Weights of a small GPT-style language model, trained from scratch on English Wikipedia.
Size: 9 layers, width 512, 8 heads of 64, MLP 2048 GELU, vocabulary 32000, 45.2M parameters.
Architecture: LayerNorm before each block, learned positions, no biases in attention or MLP, tied embeddings.
Training: a variant of SOAP for these matrices, 518M tokens, 7898 steps.
Each number is 128 + 24 x the weight over the matrix's rms, rounded and kept within 0 to 255. Layers, rows and columns count from 0. Numbers have three digits each.

# layer 5 MLP down (transposed), 2048x512, rms 0.0944, rows 564-618, columns 256-383
114105128135121140117187117112119180115137116102117088136091137155144117170119167145142141126111170141114178127125125149155112141144127131128126129100119186150122136139146165097072121078146125159117126167162118149106133127129125145147129159121155098121140124151130138165127132104146094142148159160116148087122129093135118119088161166095133146112100142144114154155089165105165121148098
115166094135122147146151156104108153176113089102098163136137110105115089120091139170149184147104121105122162096129192166121168119142069150106123119123115170148100217135144111080118098088103126098127137136144086134160148135148149133163160068131067094117156174118127121156155108114094110176123112119080157119115095100134176120125150112115152100106151121186086074136150108115113097160098
106115144092149134108127126133138099128092152157148135140126143134162168127179141127095143131152116111133136138112146170127102148097140154139152130136135187097116158119155112103151147146169115142107129132131091154095141125145135144129128135086139127099090119134157157138161161097140167145131138137139157138157078089107109139150129148170116135129109098103112116106110133130113125139109
101118124097138118154111147105086143095100139114106105086114119093190118128113123163139095122122103106135091135122126117124141131092117151094154179128117142155166106179097127130122114118158167125133123095096102171091079121092108103150121104126136092167132113088109100119119091104122140136151135097116079168115128139118140092093134139098149116101162149130160171104141136125076108117156
125101125162125107106130130111124158120159143127143124105124115101107101133148106148134097152113152115131118129161183122143135146154091096163107152138127117143140138090142147109153162102107112186135130103137121153141115164121113100101171113119114111138096138112116134138160139094143133063140112124107112176096100122107155094083138116120086179107117142125131099138121124120102126110122
131134126110081134143131159143099128118119113130171129175165083143125140146126064167107166061138119146137113139127139152091103082144117105117074100149070130123147118150172132167132105106150143153107100126160124122143093068095175099115138150127133093133151187094114135112132073117093125158092101168127110118112126162158115047147119102119122135117100076145129149104095123147126129165116
139124130151124152103136152096132140137158098148103112128161106140113131128112117083162125119125131155100186111111132131121121141133095107115119143101144168132113158097103118121146136142132116130121157114123062139120098135145127114129119125144102118141095104108142146059146098064097173128134110110138116112174151098103160133133110153155154130104110149143126106100106125124091107129151
134151109123119101168068152131116143136105116154093167083123179112106134133127127150121148140137133138160138144153149070115173119210156071124104109089130103141154125086150137108107137115134116168121153161153156120114136150104114169096136181149153210129083101144141171132139164136126121137187160090164090174073157138090151150156139124136130128092138144128143098082169130121137104137132
130145122143134109096149189133148113125187128103113124125144119141116107127132115114151111087135102195129125133116138112147081107096165121101128108112127170088087160173125154135147142150153103128141116138096170127140091162106167098168102131112203120148147124140104139098157160110118130071113113100124149141114112104129088134115107119148131129117159105135115101118126113127136152130143
174150104132138099110147155117110108131097090140151160113145129120094127155091120131111127097128135111143158154136118140140159115129107165109125122098128106108095145167100143125094119109178175167146133159132130155161130144174104138173137147133106106111163090149104126127141140128128079096144102130103150111153115146105106162127125151140124119137144135145113142119105122125112100127117
104106086132141078091118114132129126142108140125127105196168133162148136143069142115124150174100121116145131111147152111099112151160111105113135103091128142120141096076167120135110155107109153129134115125118126152115180144137098076141133089180104138125124133110119144157114121091130124154114091148148114130092129103108086120137154127133139126157119146136154112121111128140086066155099
146123089130155142123083056091143143156154127125121144125145131112134090121112103088108119108165128097123168119124158107136143103157136134139124115156119110108062125108128130154174124155144147125164135077170126119156156118157132157127090091143111120119108132136107090120110115153134101144164105158121109104135129128110142105094142175123087136117112128117132143154146125154135115121162
123093115145151120114122092081139119120136166136159111168111107077120123122145087131091119151128085129141156113106114166117108123088158102132086095131097114151143113092140120121107104127134125142102105096127152119110132133143089123167122129102148119134094122160132070153138136118148112138128152088109114148104130150123137145117114133138146117113123092100112091119146167109102093103120
164090114120148150140132058178111139070129147120100098137124130126124115120135128108136121113093154162147114146084091136150122083166128166136140113144126111144132179116130137145125158100138079082122141084120164112113125109095135108169086179110132158128142096144145103114145114098122101179164161114122118142158164136141152115138103130136150128176087097152137134125131122111122138121154
146152150165141100141148145135100136112119116129095125102146124122121134121111116136123116129083095142112141152118136107138146143098125132113113139108154161118111125142120117108143145116120182129116134123132086103133126070112158176115095131121113127105121114105117130133155118104143109135125106104132169185129150106121076112079154128137107136139166154123137113157071105114159128112141
100128126123058152101127090145169125120122138127127084147099112077122168111108094134168132114184132151140139164151098143162121136130133126099146112148155123152125138093160144116128107138164144116093117115150118139089135126123119152102120144176120142179091119095159125122141114112154154150116135101117134122144122120129106151140156149147133115101133141107122149099106137137127161123147
113183140134157088095133158073138142111158102147136149081153097131102102122138148131145139134100173096162105127181106128116119123148095106079094152066118080146140115123177145104134158120150123102120085148141098113140099161075103110109134103119158167120141110125110099124130186152125122123130118094159140090124130194130071150170096155095177089121151139110108148130114155151114106131132
133108126086131132154156125123108099108126139118119143136137172101116132104139127103150175092156157129159148153085112162102080129115132079150086142140131126167149125139094115154150105103136107141146100157130097102141127112100155125128121135125182140143135155133141120119169132109081091139093144145099122101119139066142127115145131099097144091118149110141128166107125141130135124118138
101104088132122125148120163147102131053128073106146114164056140173104125177127072098120107095128120142130150147129125129064118131096122116094098100106114146169143125099094132180135110091172115121087132134157159158098112136146157130134084127159107111121153129181106108169104105175127125138170094166150086174082141154095117173091085095123153120132105122117084150129096135125130129120142
110114110134142152110142123149122101119138101147103107118135103130162139137159138140104140114124104139120137079131144140135121098170130080117088111143124145151125102132124126163066099146159158101126111124142108162132119122144136114097114112123145119162091130103112113125161128141141119111119130126131149110129134176131153118120153129121107123090133122120081157126131173113110113151117
132084124110109111117156129153114119146168086121145138134139148147134119137141124125150156077149115158112108152115144128153107152144163121115125116109133127148144118134151138121099105171137167122072091137136147145097072144141120160162174132135112067113120144072102157142105143093109123118170194100130123125194114151109127146155120131125173159119123138109117117144105134145158146116127
152144125104139113148124107158128099168123157135150120153160087139116118109167158111108164141126153131092128188150104130134129141149114099132123136143111130080142128078134113112094127106119151163122128137117154133094115095096108152130095104132125124098082087141137127095146097087107102152123144104076113137120114137141174138137150094149151126148165133111105120105113156112150144079127
140122132126124162128091125103129136117135102136113132117137135114142132142142151139154147089133087140153195099112142100145112102136114144138109103112157138103074166124092137098140088114123127142118146135097102107105121192125158161120117136136136147107094126138107107131143132194107114150101125128110145139126120135087116114113140143148113136119091140075137106144129118119068149121166
117136121101160145138157128114154175137182074139098116143133104098130126162050072139128104133138135126152129106112131095113154135177094110068127120130072146172117082173127118157115089069085131160118110165107195100114129083135073119143068159132134105163103070078109139115136102147088074123150144119153116093113151112116122092111114118109132132113104144103150132111143145101173126083112
180095133118112110063137106091130123131100086133115136091080209057164104152104151096123085113149114148139108146112089140121173144115106102117087123108091156099131163137145128121136126157108134131081120131142139147127096187144109145137148142155124121128111100108151132128118082120093127170132165100157123141146123136136090104138151115122135147087144161137161113149129141118171100108119
103158146154167163108135112151137134125136111138154166134096114120119144091130118136108103128170124109109150168131141085131131128194137077144108138120135158168125110144069105122100162144102094120154137085086080129127122086132122138128130171161164133150103131113131099098111163094073123166137177146138147176158109146127115094145103125163135137122127088117145132149134138134114157141125
163108119155144127149155120132122140145117115143088130128148166139161132117134084104127112108129138169118150134159164129127139115073184149148117143139165124132125125171119137144169124114157148117119117151149110113127110095146083162117167137087147112104080108117092141114148151148140150135093117140126124137114144164125111127138115075163123162150140141110130112117123081109089153116123
120130082120150113120148149120099149109123099101106145128148152136165135115130150128119078094080116111166130122119152136141141117081119138125178092113143106125189128118112107119119139109132103134140121140104116115136155148120124129138127163134093154137169161121095107130171142118111090077119131144144174140146139115159139096141103140083075131111127114135135133121148155137098125146094
158149139124137147113140078118101084153135121150148089102135124135126121084142153127111147108132134102165112121117126099134098140115097145120080140116100120152127135123126169165134127078129173158144143122154101108133099103087133115109140147153173123078131164130136100117127133141176096124154085108128081078142106086150164147123135119140156099122104125065111161093120122129143109092092
156111143124114151120132100134121168128114126105127117160163135114144107129152159116116153174106132113134135161128173113154116181083142111126105086119108115117145126144146166175118104135130136101126115094094112128134096115141133157127123112169092152084096133162113130087136119117077128131140110084147116143146093095098169161095177139105147089133127122152100136073073110118111089114110
111157128100157124132124119151105168131102138148157124124119142136156168129125114137098171109104102140146150137145105129139125135107091136132142133112182134126122119131129103158078098107130116094147066105139125124145130159103133115129153139126120122182163078133126115050133135141089132093139087139104120132073141100106140111117149127116132106108120150164111115102125096103106122121152
095173180160139114108158100101138148172085106147182149145152108174101085137190143088093064145143096107106160099119170105131122094075124201136151157116142112144119180109119108107104154129104130112099125108113123158114111094096112127156137126121176167106109157142151111121180108131148166110119164134115072130157164101120110188094118129148110130091109094136138117118138115098127135141152
161072106125140133085125090139091086130149094128110181167152121155109154145165124157063107139060098118147124168116127107090102115090133183099120151187161088124094127114112115160149122114105153124148080080130149070123133142133105165114117130079111117142119178121120149103141127155123122149094116128115093141116117154126116091133183132120147143124130161142100114105112169085089113138116
134129109101117148140138138112101114093133131172099108076141146102113130195167143124176137143155082097165167124125137082103132147099137122119122155157117164104103122150123164102107130152173152156139168125098148138097123136143173117141129150142131138157109111151094100115143134116169139141081132112137136152147122132119166123152183083124135115160141112149098136155126128139151070124098
159120105144122126119069092105142150151103123158125117118101128137110130130139165141121129105121153121145149148101179141112115104155099087105149105102109135102113096133156148133167087126126095134094159140176101167114129106152114145142088104119087131125121125123123116141152131136151127148087121086105128141161130097121115163088113099163110138164122104117152093113133110131158104120123
133142132123108158154142146130156174086146167140117121114171123133178094138097155161119128079074117110113080162084141083096144140131125138089180125109115134130112134118096137087138122165102154137150122083098148151070164116123150103102154133147092143178128138160073108137115137097085118131151154144126144134109089116109137058098099147140111134154186138164165159119099076082096164156086
113146149164168166131135101107158100112110119155078139141150154129110139135097166127129104106116125181124137124120111178133118178107154132134110186126111155122104102134115171106119111130120159117148134132122138120091125122116121130121138165112125121079103122096085129115162178143155159128125123144080120143165110147116176136072058142105143175120128088125108108100097079128150156115104
164133132131154110098110160113132110114108146120116141141098133143083145139120117109134166099117145119139135123089088128136105149133133122093137100127134080116117137136142155146125099088152115116172110118122162134120113075144161089142118120160147103164115104148118125137147081127116116111126107145109143102110125173139150095101095123113099083144105110138135175075102153108139118132140
097137118100087121102142164145107093103097126142123132158147152123142127152145141155116137078117129176112156133082090137122129147132105133109122124171152158130164115137109139150115118132127108102129136143145150114123111102077135099097130101142150101153090122077108107112143149115139138103126152139098148150136140108131093093155117113104153126130126138152087129104158110114107164120123
119128147143110079135134164140152137114141150130132117139110103113109094179152157110080109120127139106100146120122100134182125158173139116137091142141112142112086170152183130143101154129148118157154147101124133102153120139129191050138121128135091105140122119147161134109089127099152102078152115161101131094147162166129101092107180159134111142108181084099070106157101103153174127107134
137110140067117133134146120115104148109125096149110143154135172141092089143137143157117155138143146128113153161106184110063176140183140107139136157136082144112154132136160127157112148128145102138095088102168134166090154143113152113093176139123071114158072106140145074120131092170136138152122153132102168107118093127137124087112159136077147138114084103133139167121147148163124114179132
150082122121110108098094132141132162103153116167150143155144078065094140134122160127143126117110167131117092106135104141099124156151106123116118122104113116126114094114162115187129133152117101153149113097119127146122119138147131120130140129168142093146098095098131107138130111120060087125136146140192152116159062148110084093139117143154135167123120116110084131101095129124122136090132
121139131113097101125168153180102118145160117172141128148175116082126166126081141153091200102111145104156137171111125134127129125127109144133150108132154134093179083128123082130159148152128117165151127098146106120126135136090162086104112101130131117103124097130126149126083172097140130118151109108124137146099187089116115087085147061134119104128131134175116142153103126091157147162167
127126138094135116109057128152117136136115153137121120141136109139127106136131079143104100128094117152095104142150156134158116172091127098080118144128146147163144154183107104122144144117201075100127115161140139099139122118131178131145102107132155160129187117171093099121095117101154113103145123166138091098153130154127106121119096125128175100162154104132154121111121114111086119097114
123116100099107128143134076109098155123111152108122130135124143156122150080072144048086108156084138137141120116089150125153144150132172135178146138147128091130171163133051102147116140070076123146109152134121110114110176118133136102107162092149130089130127115151113097070142123145145156166160157145139104136129145138131150127123124092140170113167114143129110086128133120164098133127157
177149152161157103125130116088098091147115107127149152131146098140133151150153096116117133159123146102127146121116129120112136102098128102152100152095058124141175080140061161142089163134106087114132123123130128123162135117149139140121109136150179109136117119118111143110112129081126167127114124146120132127159118181141129136170123115174139166112128104110124135115147135143107136117134
158133077107160115114125127104128104156138174140131134100102145087116108115123119155150073116132114164126113140127152108120110104151151159114126139145126134152094135102108154151114107145171097106124155142134095114153117114133145111133129102116153144104121121110148130121163079093122137128099141163096114124102138124140154111097086127153119118101093144120073125142111127151120058088129
094081131142135116126131130115191143104092126117103102150140096101161138109156146138129095126168137127143117117125102121126142130108142163154116105101101126127098154112121114112132126145151185109157154174112144113103134094138150125137117107129144105140108131137153121117111118089118100102098121120093144118110122155117175113117117108094156133126148097091131123164163152142099130096112
096129108132182105156114099140142108109123138134116099087112125125106217108107109111126162138114158171111149141145131158121132145086147147148132120197144140121094126153150121137147143112093136066053110095146142126117115136145153102102143125117149070166079119144151100070096123091150141159084144129109113119150104117111130116121138137097117105134136133125114149128167110124088149104143
023108154110104144127172112087084111117078185188115157135130117094122168170067141124120118128109139147107141119112119150143115157116121140119137108112141129137105107118129103145137101099139110124105087090137113074130119160148090126144117097127148111107133143117118127113136110131165123175121109128086101080146137094125118155109132102151107120136100111120131141105113174113095133099109
128143157088139115100116095088157182159142152143150148094120111100152110141150110141175099164155089178114142154128124143125092106142138099182113085151117122144098164088132112130110148156133143166120165128141110102077153108142129124136144151135131094146103148117136117137184146112163102101138159122123124116112106108165136159086114134131122157159133076123153114095129144147126194115179
122124107136128102145196110099136129194126160126123122150094121100127100179153147158114144131128135171182120143113089163133175159108122137163073085097117128176121123128121128103123110155128078093091140136099076149103086137146149140172138143128082098117124121115134129095131098096111129127152134128117108146139080127133158162167126117165174114129123094153123103097113139111105112146103
092130091130130153120132111147107109211126133107111102120107108098113147107158164079125132162139118141099138145119097138131113112126141146120140107128147157093127125134145141127136112135161117088120171072097101114116150086113126133137163148116146159118121115100156120141146171108101142158105145162147114121166166133143163088114091143136140081137168142119140088124149137104179106137126
141142115158070116111131115155123169116155119123146122187097105134139120144123123137173168113146100153109158121119147131135104136119121129142148111105099094190105144140100128103132124118153136123142127119141137117117081128108112136184129106123178088134138108162141155108179124143155157098123160110127122123099117125076085157123114153119156083139138101132128129098103117115109134110157
171092166112137130119163141118149117112092133097087142120121148075115135141107138129160130125084116128161115149121142088146132096127130103137127118144164120115123110127130086127146103121117106142109108092144166119131112085097106113081116126127125126170131118159105126092113137131081085116103115128122114142083108111153131115096153095087110088106159098124105158106098089077128123136113
# layer 5 MLP up, 2048x512, rms 0.0885, rows 565-618, columns 256-383
115130118130096122122105126103110173183143101100125129109118142097078124167152139177108102158110139125118142069142111112169140152141134130125164105102153152135111144123135146122143143083119141160174117143112086134121138136161119147108122096118121122151175114144140115142162131173161137132142127101139136148117084132134135130139154141121126115124131087115117157117148106094151111081142
156136153116118139110118134161138085135141169127126147090149114093118151122111160123168116183165117175143095154153100129144139097114116149147162137117140118118131165086108160163138150140074132081150161128085119147159127162117161147112090150131168124116111157092133167109119124115137131183126144098112187111119114172137106101130144115129136116140149108103141162110128148160116151070124
123201161089191100147150123135151108120157092137107139137124136118155123157107156138106161176089086153137150122118123129121121129141173105145150154111082133127105153114124138131121139140136111148112142125174126095115155139123121134127093112157138142090084136165068132140083099171140130120130123138107109108124081151113131116142149107120111094132125112113126135151151108138138080088138
124107081111165122177107140117116143118092135145105140100113174083150114156108120153089119119141104164097109103129139089123120162105108123131087155112130155117112133091102144111135110171084135131093129127110120130075163083114148120121153118105137163088130118103155154164125168122091125096066150120162174089101139133126108131116102125093116146132140146118126123117113155171127154158173
118163119137066172088145101109135141078117098119138125098125058115142145111144138144144142126085113074100107148114169117142142110145179149103107161122091180183135112141156120141112146169115149124147146090139146131151101152129128108101142118164129106132128153112145129133146118105145154091091129161127148133113137156104146148199136115120075138147097095117086141142098120095144101144086
145113144115149144109074146095136114134187138111145119156104111124149083134119122132133114101110102133116151124129145113128124078102110098160157126167192132137138146114128127096107127143148126152145159153120090120188129114083079105140098135108104115122104121116098117124131165113153172124139100092152140122124119130093137128133145127128153129122144170177133089162149190135110069166153
150091138149130155096129100107078129143188101121165097127150147122130102146151130088176104129133141131104116102118130113133140123159129094138138148138142119130110134166131098157140141106092126150121095124127107130176087123097125111148146162128152154135128109119108122100094197112124116149154098132132153148112105113116138125093117118105151138155148082154109114147139160134166093164105
106149150121148135180131146096119127171114130110147156110134115166100142115127112145131109122059100143132168100148117146186102150118152166182172118126102114116138122128152135137115093149088158092102149105134140138143152164137169178167109126097134092104103158068107147089173153144116132140124117153145128103081140153138107126132166158147121132173125155116141136157139113106131130144073
109130139188160104150106126163152096107149114142130130157111151136137146115113133117131128120133148130169117165125126134120130149144128125115137126121137113131135144144087162147129101112165102097145166135104133124122164140105103130170108154118150177118150115146181112105096152119128195154138110146153136109131124165111138160114137136109125137103138160109065124135132139095145108148119
108136088112124050154113116130123122098135158122136154101105127113154073107100118092141136124091129152149146117183113118121106090123134111153115135138144128151125123089113120140089136146119105136133158135150136164165087117145081100119160145084132103129161131124109131114097118144137102172102120088191130149134144127124131163104141129163118128134122133120147128142079097108139122133131
135090116108118093087136204114157113107136100120122127153105157086151104114124113125107097127136156143144134165122138135134102088137107113118105097126146100156106096099090136195127157187157116133180117158137095135120133151133129129113108151140156148162127094124105136148150136091103135073147151137099109081122112126130151160090132112109077162097129130131089118083118112107140089132141
142144152132123113130130171096142127130148112088104115146108131130099161140121148136128125149110117138129126140102105101116081129151118142176147137120070158102127108134117098161140121116124187142121132166173140095131142086117139142150079149110131137111142117126142143118128141092163131152131113113146115115142120123143111133168149109137121140130099124180117101159135127160142119138145
099130138165117078140112162122114136143107100126148164107126135123118124132132114131135073130141118127091125122167090098117123117109127111103116154088103098123099136144131148170143070098108145125127141155156133101185120108144116156159110150120092153150094113125141135177154121100169168088110116134145158123139151091103123124095110141086101099138137145147114167118135102106069116116092
119137149119100130142148144084122088151143171126137123150145143101122129116133111118165119110157121131141124128116100184146124090132119133136169150122155108143135153129131119117128139140097066145121132101119136143116192100131130120159082111115122138152147120132100128101155146135148125161159086142138101122125127159151135088164147158102145076151116146101149140089140105178126112129123
121132134149144157172100122125140094134149134123113124143132117123107144152146151168123134178101103114117163088122137135074122152205163137150159111141123132154152155113139151068147141168109092092108115143102085104105150118150091135097132158128130147140144142101082118138135138073099107189120115164090153148156172120124141098117129148137121142131081057154128125120123089124134129146156
114118096129096097144122138115137133084185163080162137126161146150116084154113084172167142137126145107120125145080112130155074109179089192126147075106123132114131091113115106088100134148159121087117085130129130111147136088127142136145147138181111085151128178120132120119124195125171113197170100060158141151102128166133089121136127145136183084132123087109127136094127140098155093143127
100113122088140159105118154104108141121139159123099128149081155125140137152134149140138125157149109120127136102157118146095146121118145170152146130102113168139140148101116167120119092127107135152125119133116121113128136127137087147152132126147129128148110138162150156130143104141208184117123142135125155150149150153103116120134125153174153145104132161151155127123116145134167119087130
124115118152092139094149122113104157108119126117085116080136109163084084101136143153159098092127159111146125130104125158061182168097120149119136157121114144171144104061133173156126143174105118067108157112141136101133117110132133116142068118153127135081129146112079117143119153157103112100140145144120145146126125099139102118139042115133113085134072119138123121096126140158104129124126
070159106153101131104131142084161116122140138111129139149079124124148104155104135137147122122095125143134118145115111120134136109147133185162146173081123103150111176096105154134154102144078100127148139101104151139136102139115125166109122123128117162107155131116143144155106109133151111170149156110100157131150113108092119148143104158107113146135078135128161100168166102149106144129114
144139145140123155157121088149153133117130165080158104155070088150153118133094088132177128175162146151125161089138126160131138120182133116091128088127171085137113139127105153126131159119096140125125103127117140131135166162141172139128123173106156128140124081126124093112114133152122135111093113098140119115130145069136097133140069154179131150103160138106135162087163125157103124092114
114140134144112088157123129144149141107134104121104140095130132081120129121176109122123138122107127120115106117128114124180135129120136123153137172198153140127159121140126114133113105132123164194128100087148130108128132141116140133094161169140083121118100112160097136172160119142144132102135145153109146145107103134093110118080144113120107154168102126105079115111081119089143109061117
112146086132098135082073138097080120112123101144113098123096086107144110113101111110144105125152133129119158134116126127130157143155133140119119143093128141161116114165145166106130120114128094162120139163077093157084102096148175117153128166115133097131166110127144134122134152118125132105113112160111148117110098135127108163135135145109154096123119133160164098128148127143137108140097
166084112179100113105118181113138082163158115136103126154125112110117133134131167134163122182130135105150123087120107080074118115111149112185049126095096165127060156161067152086199130143094115121130043167074136138115119125117136073093111115128110096108133133125130139127080146106099130154108071109100139136109109152117143158093112122136075147160101103160089143156130132188118175112132
170104149094130146205142106126104109145144122139168101111137127089134179120148135113147076119149119167147149084125093143130116100108132121176131104150123123104060122141165152136144158116111116153148152136167120129123151117114135156156115140139112123150148120105119088130172146091100125116133103126132145139156110132109140181139131135129144136127143134115149105156098105120101118108146
130124097147127164175094138095130142108141125147162163113139163129126122158135086120163155153124137152156163088146141151199089126098122141143121110101126151119116146155136123087162111126147126122110139142141157123116121132122130140098152120133094133117112154189105117169134101150124115125124098168124111117149156167106130107091150131118123124172100143114176122132130092169106122124116
087134142133124130149127110114150201138146168141129078121083142125119119131150120143126159144109129142133155129123135114169166121154095143072153116098112110139105119137109148112167146094136135137142086131142130151121132113104134151116113093128183124138107149108100137130134136146167119135124119127124163141116099127115111121149150119132111103123147096136119086099134125137104117136110
161160111130137143179120142118116114142115132134106120133142086096106104151128124122166090145100126134120083117109087140142154146114143115113100141172164110128106128126131136172140140147131113163126146123083149127126101102114145121120093119139138086119134147164157132119133131140122159139111152147125118139143132148123167088112145121126095126087133105113170091137144131118135123128202
162159134124119129114150116120122144120155153105121091101105128130115140142139124121093145118149092120112107120141155103130155154133130142137105132142073118122089181109160088132124098096160129115134140080134142151126119170148158085131134114103128162120152147118184135116126125122122111120125082137156079117152152116120132115116157151103125117147130137121124101101073116098130148131142
123149134136151135132096116129145107106134116060135155136168165144142176109118156135146132103140115117097128139129142125141092141092143124141098109122165131093119137137143135119116137100105140133146151122138192147152151139127155148115105110121129104107164078130143157149135132115132099113148129090132111125130138120109113155108118119158134122117133156085118112110087130138130125154139
098094114126139091107157129156117136090134107129133174123089156122128114132099092166106133136116102140101134133173122109163136094122119119139101105116159132109116120084160182121117117103119130148101112171104099125093149136152152117150127129124123163117108132161159142162109130161132111122118167093119093081080131104176132109192093176149088121158103132118063140073089130104124131155158
130131109142131176133134146086137130103131153134133141114090099167047158068125109140140082176132054144139124112118122141136143126114111153122126102121121109103090139118072120160120172128104131115121150150089115106133118101147127107123140130103136156123088104145169124113148140157143099129078154101117129128113144133154118132120110169066130088097118134125172124137156145117108093153141
140073142145110125130083092105140099140119144158153149105117180110127124119161113095098188126123151143135099111103126154136126134114126135121129112108097117112145121091127097128088116121115114127125135114127135113151123135111121129143173143128140148118171133116094149137115118107149103142122125144131156136110111153134128128112138168130138163109111130114190127081099153125128195144116
104170132096132108131146122152144112121162169127122129101109088129119136141126107134083131187147096094152123116163129089159162131124141113068132134134120108168143177150123110138120119107152123160147135121106150122162149127157145142113101122132111126117126153106134139106123153138154084106136145109098165150127170127143088111157126119101105124145116121132157150116127128083147095163128
163129106132098108119136098105131150157151107134127136173132159107110137124180127109084168143115160124146095091124119125052137114136176137124176062110114148107065137083124134105127132122132151150137111102095137122149094158134160129139155123100125125110137153164122139116169147105141137173138132132130114166174173093117097110108152127080120168161145114106123098149100132100143139072120
109145175151160114069149125123130118144133140148126088071118105114128147132104114154094146115094068111117117148108117076107113105144177095095144151129086115070098143133117087096097122092055149089116108134120124135163110107146098105113154203107102142105101119139176117127126120151088176107122104125132113119140168154159120140103073086167148162140152090126119068138130119105114139156133
182072145142132146118126149166149132161135149106108145116111114143086143135135149103119147084140085158145113139136160129135082147079086111117098095111139177115142150090130092142120122116091153133152133137137152111127176091150117149153132109132128104145143135122144105149107129109122134154136140134123102105119105153098130122154117142082159113134153142146163076126131132141116145140161
138123116123125099107124105116085135159140153088121171138139134139091146104109123173095151124098080162136132125122103130124120176110146117128111140138159124158122141091136108119112149124141093121152158114133123100112083115145123122133134138098113118142141124090138153083139121144155110125148099137143176111128102111118090150113161109123096102124110140116090108155106147151153124117133
140135144127156101106137157118130123097120161133101153115082113156130104080109115132111134110127186165104117108138114130108102155131120154177133099165136179106158141127131124173158138151125137105104142140134133126120153134106104123145062108145137088140095146116101129099138149141103133087119144128179124099137141107155119109113138105151121153133078128096107140132143114091064123112138
122136093097122089086143100084127163109139124159142112130111058112085132110097131119187118150098134108143139121112126101144145095134115153150137114134125084124136181143151160119153146096113131151108117123156122113136098081140130109103134137111123124139161183152115134118151146153112151127109120112134103122106111103129115127156110115108100179128115128122143132144134112174142146112152
131146148119132108076137125118137156084149115113117107107093146171078086145099144127090114153151107116081109137126133127163091103110130132134113136082153095151125121141153143088117155085095111063111128139138123126150129110130113125131102089163140089103142127128148139159134097069134116126162120154124141143145126082134128112105148122117112130122166123115127126146151141127139110094136
144130115108123124100138120104100129151132098125111100136145168132103103120113081110127150154129149098147148129114089130158134102151131098138139161124115158164115149113103133142126114155142114124158106152132161146128207099098070132126161097116107142105121140154145132128135133115121120105118098117091143133123095102087103134180088131096087137144158184144099162154108115146078119101166
118136154119123114163167157113176139093138152158133114141131128139110104154135120186179107126121147136104143126104131121144136142135150096107119126140156140154129172138087157172101169154121161128145101160123147128132106110126128112117103126113094122070120077115143123148122135134103119099133126167095149137093125110108122130119160122128127151058123131133131123119138083151153132149124
161145113088131134094158097099137105127134166117119128100133157161148124117156127173063116144147144107094088097158171123144135083066126129117102128127161084135142107159124153178131135155118090157138105095126142187161101120117131135147128121087183149135118153099131119148108129109122079121158111085136144130105141130117131135138144126140138155145102092150163141130113110140118080141148
113127116120134142084098145146164187150155136153158100125108149102137158163178124137106133137148180109106102100144147077150159146108124167121120150131161133124136129115091091127120124124126139155119138152129185151131123155111110133087167175106122108133130115120132152111112176161148091121136117122107117149139173107132121116121101128131124158093158135118152169096177148164171118108096
135129157129149152152116163129140076133100153133129091116107130162074103172125138092110123167111127113110125120132178111160135082145125149150171083100145114139137134147129126138091147151125151142135072125136132147130138096108110163096085131154173134135108107140136109134161155150148107108115144106127145123090069092101101103116106110084125151101120145107151127132133132159110129146121
114126125133093120135113106133096124168085152163147182038094082147093176130087112130089125133144108118126118135129138159174147130145092175122157186112087156134124090168110087070139120168111149104090150144099155128135149113124118089117099161132124109126122112174127117134141112129126093124093131100143092133098143139139121123127095131119143114108114170085118173144128130142156140155129
107104127115140143128080119144127116137141153129103142116156142143122130163113133131137172155101118180117151120126150136164128111107148141130126118160157118140175108177099144103128122134171119146121140106104167127122126143120083107168127125149124128125113117138100154124110180120161127095113137121152139131141145122114142092153171123140122114128129098137119150141121147119142139143148
135141111109111098153155151093104104098132109167120162111139135152071127106118081086122149117127148148086119115120094158145130091134161109148145117160094167115145155160153104125144112123109140108162113103102166153108133113117138071100116165086125090120114090136113154123125125171147172135106112091117136140106102106125120140150085139133116189096124156134130155174092050149111150146123
087127097110168123135149121136181155104141127121089131140096164159147112073116151130147138126100088104083091108145117130137109162102090141148160121182137113110150168129143117143144158139100116136162131126103095130164152119157149149107157110152157131089144170151194132147150172166140139106127126123184174170095139172128127153099112138126129093117134129160104105106090103145129137123111
077136130111152144123149143146158177151142110159120166153119147143122127167085136104161142136108118122138140106109117122144134138135121149117210080143148076158108145178137099107140079128081122103147111115117135149132122110127101115092166103099112120165105125136119152132136113147097116107124152132149169135168122153175137155130139141094116156113136131135135096176142081159123138168069
124127102105129140148159102199155094138131142148097126124153155125104112144119121176156149096111134104150151118130156096139137133155136159138088115162109148135143119169077148101127142167127097116149173131160097149130098182139085141146110124144112162156176099127135114119140131127162114163135121119106106155153090164088110105105153091144140115141149098139133118172144152126079172140137
120144161133136118140133177141109125164164152115139091156098161071116129159153163188125166144148107128125119139150095104105134085140116140109136106139113109137115178127145120159147084180139155090094129152117121147131083145127122133183139111135137142132117089133132133086172156130165083151094125133119054138143134141152142100108139114162123124125091083130141133106098113113145114136114
155139103114114141136139166092117121141129117163156121167097144171079136118110133093161103122116112149116149140124110125095135101172101130100091125092121102148110127130047111079135146114104146128127185119164127142131114141074138118109160133131111147137112092117117097134117104190152147102111109094125146132159095150144097103131092112127134151077117149090142128109058112102135153129095
149140105111091162143157142139121109153129117138129121117132156113127150124117138147143106168129113130131111175152160143132138149128138094134139129152169102121116065127122089126122137136115135143133119114118105121152113102139151138148152128101149118175161175171088147116158153144134116154155136136129137126156142124173125089141137123163089145086128176131114106138108122144128130156117